config.yaml
n_layer: 12
norm_eps: 1e-05
attn_scale: 0.125
init_std_o: 0.0
init_std_down: 0.0
weight_decay: 0.033
warmup_steps: 200
schedule: "wsd"
train_tokens: 277400000
Each number is 50 + 10 x the weight over the matrix's rms, rounded and kept within 0 to 99. Layers, rows and columns count from 0.

# layer 2 MLP gate, 832x320, rms 0.0999, rows 98-105, columns 256-319
54 50 56 46 59 49 64 40 48 49 52 51 55 56 58 49 63 50 64 56 64 56 59 33 48 57 76 50 44 39 57 62 49 42 66 37 50 46 58 56 45 49 66 60 44 53 38 50 50 58 47 63 56 60 53 54 60 62 62 53 38 47 61 41
33 50 38 51 44 49 45 61 59 27 43 58 57 37 38 35 35 39 27 64 58 50 52 40 41 58 43 69 48 64 62 54 32 38 46 29 81 64 62 54 62 62 44 48 51 78 33 52 45 58 50 49 58 45 47 40 52 48 56 41 41 55 60 51
47 47 30 55 53 58 60 31 45 61 51 30 59 44 39 51 64 54 53 39 52 49 67 79 34 61 61 63 41 55 38 55 52 49 56 57 30 68 70 34 58 58 62 42 54 46 57 35 56 43 40 51 59 45 58 55 73 46 36 52 47 49 62 45
62 60 26 43 63 55 44 59 55 49 48 58 52 64 48 48 59 45 47 54 44 34 46 44 46 57 26 55 45 43 43 61 41 62 52 66 61 38 35 53 37 42 36 30 49 42 45 55 50 62 57 34 42 61 60 72 52 40 39 72 50 52 36 47
39 55 47 53 64 40 52 41 63 56 35 52 33 43 55 44 44 50 50 63 44 46 53 49 48 57 51 53 53 41 45 47 53 58 60 56 51 49 35 47 42 40 48 46 60 44 59 48 56 57 47 48 43 51 56 50 47 52 59 48 54 43 55 70
58 37 53 47 46 61 40 40 40 58 49 51 39 49 35 51 38 55 72 65 59 63 51 51 49 47 41 65 51 51 59 47 38 51 47 62 55 42 60 63 44 54 32 42 77 55 49 36 64 34 74 53 59 60 37 38 56 43 53 47 50 36 47 62
46 49 44 65 44 60 57 54 56 39 54 43 64 33 44 54 45 47 51 60 54 30 54 44 40 48 36 49 59 52 57 40 40 42 44 42 44 51 54 51 39 48 50 35 32 59 44 49 51 64 64 60 31 39 46 59 50 49 69 48 54 59 61 28
46 39 49 37 45 42 42 50 64 47 39 54 48 45 54 64 47 59 61 50 55 41 52 46 51 45 57 41 53 45 51 51 68 57 43 43 60 32 58 65 35 42 47 48 70 61 56 52 42 34 56 63 49 47 44 54 65 53 64 40 51 52 50 61
# layer 2 MLP up, 832x320, rms 0.0998, rows 98-104, columns 256-319
58 51 53 51 46 61 47 52 53 55 49 54 35 47 56 51 61 57 62 52 41 42 36 64 32 35 35 53 46 49 62 51 51 44 55 24 44 36 37 54 45 60 37 41 29 58 39 37 56 27 34 52 55 61 73 52 43 45 44 42 55 64 38 46
42 54 11 62 47 50 45 52 58 29 52 41 59 44 42 41 40 53 31 67 52 55 61 53 40 65 54 52 57 50 52 47 46 30 47 36 51 58 53 45 53 52 46 48 48 63 23 51 54 57 53 37 51 40 40 47 59 51 45 33 52 44 59 43
56 44 53 48 48 26 37 45 33 46 52 47 43 54 61 48 43 47 42 44 17 44 53 32 49 67 41 38 35 54 33 55 62 52 47 36 51 47 44 62 37 41 40 66 42 63 59 52 42 42 54 62 61 41 60 44 45 43 70 43 53 59 30 61
44 45 52 46 56 51 61 58 59 40 38 45 60 54 48 65 46 33 59 61 57 43 62 61 54 78 47 53 65 48 51 54 32 50 50 49 49 53 43 40 55 55 28 49 45 49 47 38 40 51 54 38 55 54 69 73 57 47 40 53 33 61 53 43
53 51 39 47 59 50 34 54 53 57 52 68 42 36 51 50 51 49 37 50 48 43 42 47 53 54 50 44 44 57 39 47 45 59 60 46 64 44 37 59 40 43 55 46 66 46 55 40 52 60 47 68 58 60 57 63 58 49 46 41 61 41 73 56
53 65 38 55 39 50 58 49 47 50 62 56 58 38 39 47 45 55 50 51 44 47 58 36 55 58 57 49 74 44 54 55 49 35 43 39 35 74 54 49 63 45 47 50 37 68 47 45 54 49 73 55 56 52 34 38 45 43 31 70 66 37 50 39
54 44 57 28 55 42 45 48 51 58 43 44 56 71 53 54 47 57 44 53 33 63 65 75 59 41 61 49 38 45 46 58 54 52 69 45 63 47 35 43 75 44 41 62 67 35 55 57 51 40 42 48 55 47 47 52 44 53 43 54 59 37 34 63
# layer 2 MLP down (transposed), 832x320, rms 0.0347, rows 98-104, columns 256-319
42 47 52 59 42 51 47 41 56 49 63 60 44 43 62 53 54 48 62 63 49 66 31 55 47 40 48 56 50 49 55 62 46 70 45 45 52 57 47 40 50 47 49 49 54 61 51 45 33 59 40 44 63 69 37 55 47 60 51 65 43 51 47 54
53 48 71 45 44 44 42 56 38 25 37 56 49 45 53 52 51 56 62 61 52 56 51 45 55 44 59 42 46 67 51 48 58 47 49 35 56 61 46 67 64 58 65 46 51 46 40 50 40 55 50 51 48 48 64 66 61 47 52 34 44 49 54 62
40 44 64 44 31 31 38 45 60 41 45 47 47 64 56 47 44 60 59 50 48 45 21 30 58 65 34 52 51 64 66 36 50 62 42 51 59 47 45 67 46 46 48 77 32 62 55 57 45 59 55 45 43 41 45 50 23 52 70 40 42 39 19 62
62 48 56 51 61 45 57 57 45 50 58 45 47 65 35 49 43 51 47 48 52 55 51 36 48 38 46 52 64 61 48 31 30 47 56 42 69 54 58 53 51 35 40 52 48 55 66 39 53 53 46 64 64 42 49 62 60 58 38 35 59 52 56 49
53 50 51 29 50 36 34 45 51 56 50 63 43 56 41 42 58 64 50 46 67 49 44 58 51 51 57 62 38 34 37 55 63 54 44 39 42 35 39 50 38 58 41 44 73 64 62 54 46 67 44 39 36 52 42 59 43 40 42 45 49 47 56 60
47 55 41 55 56 60 67 47 48 59 31 70 43 42 53 45 61 67 39 60 55 41 58 44 26 59 63 35 58 34 25 36 57 47 59 46 50 57 47 43 49 58 47 68 52 73 28 47 47 33 70 46 42 61 56 44 57 40 46 34 75 64 48 56
46 41 66 37 52 53 48 57 52 51 77 48 25 50 60 32 50 58 66 45 65 64 38 68 54 54 53 57 30 22 46 55 60 56 55 53 59 49 57 50 63 62 63 48 45 59 52 46 58 32 50 53 50 53 47 53 67 60 41 56 39 53 56 48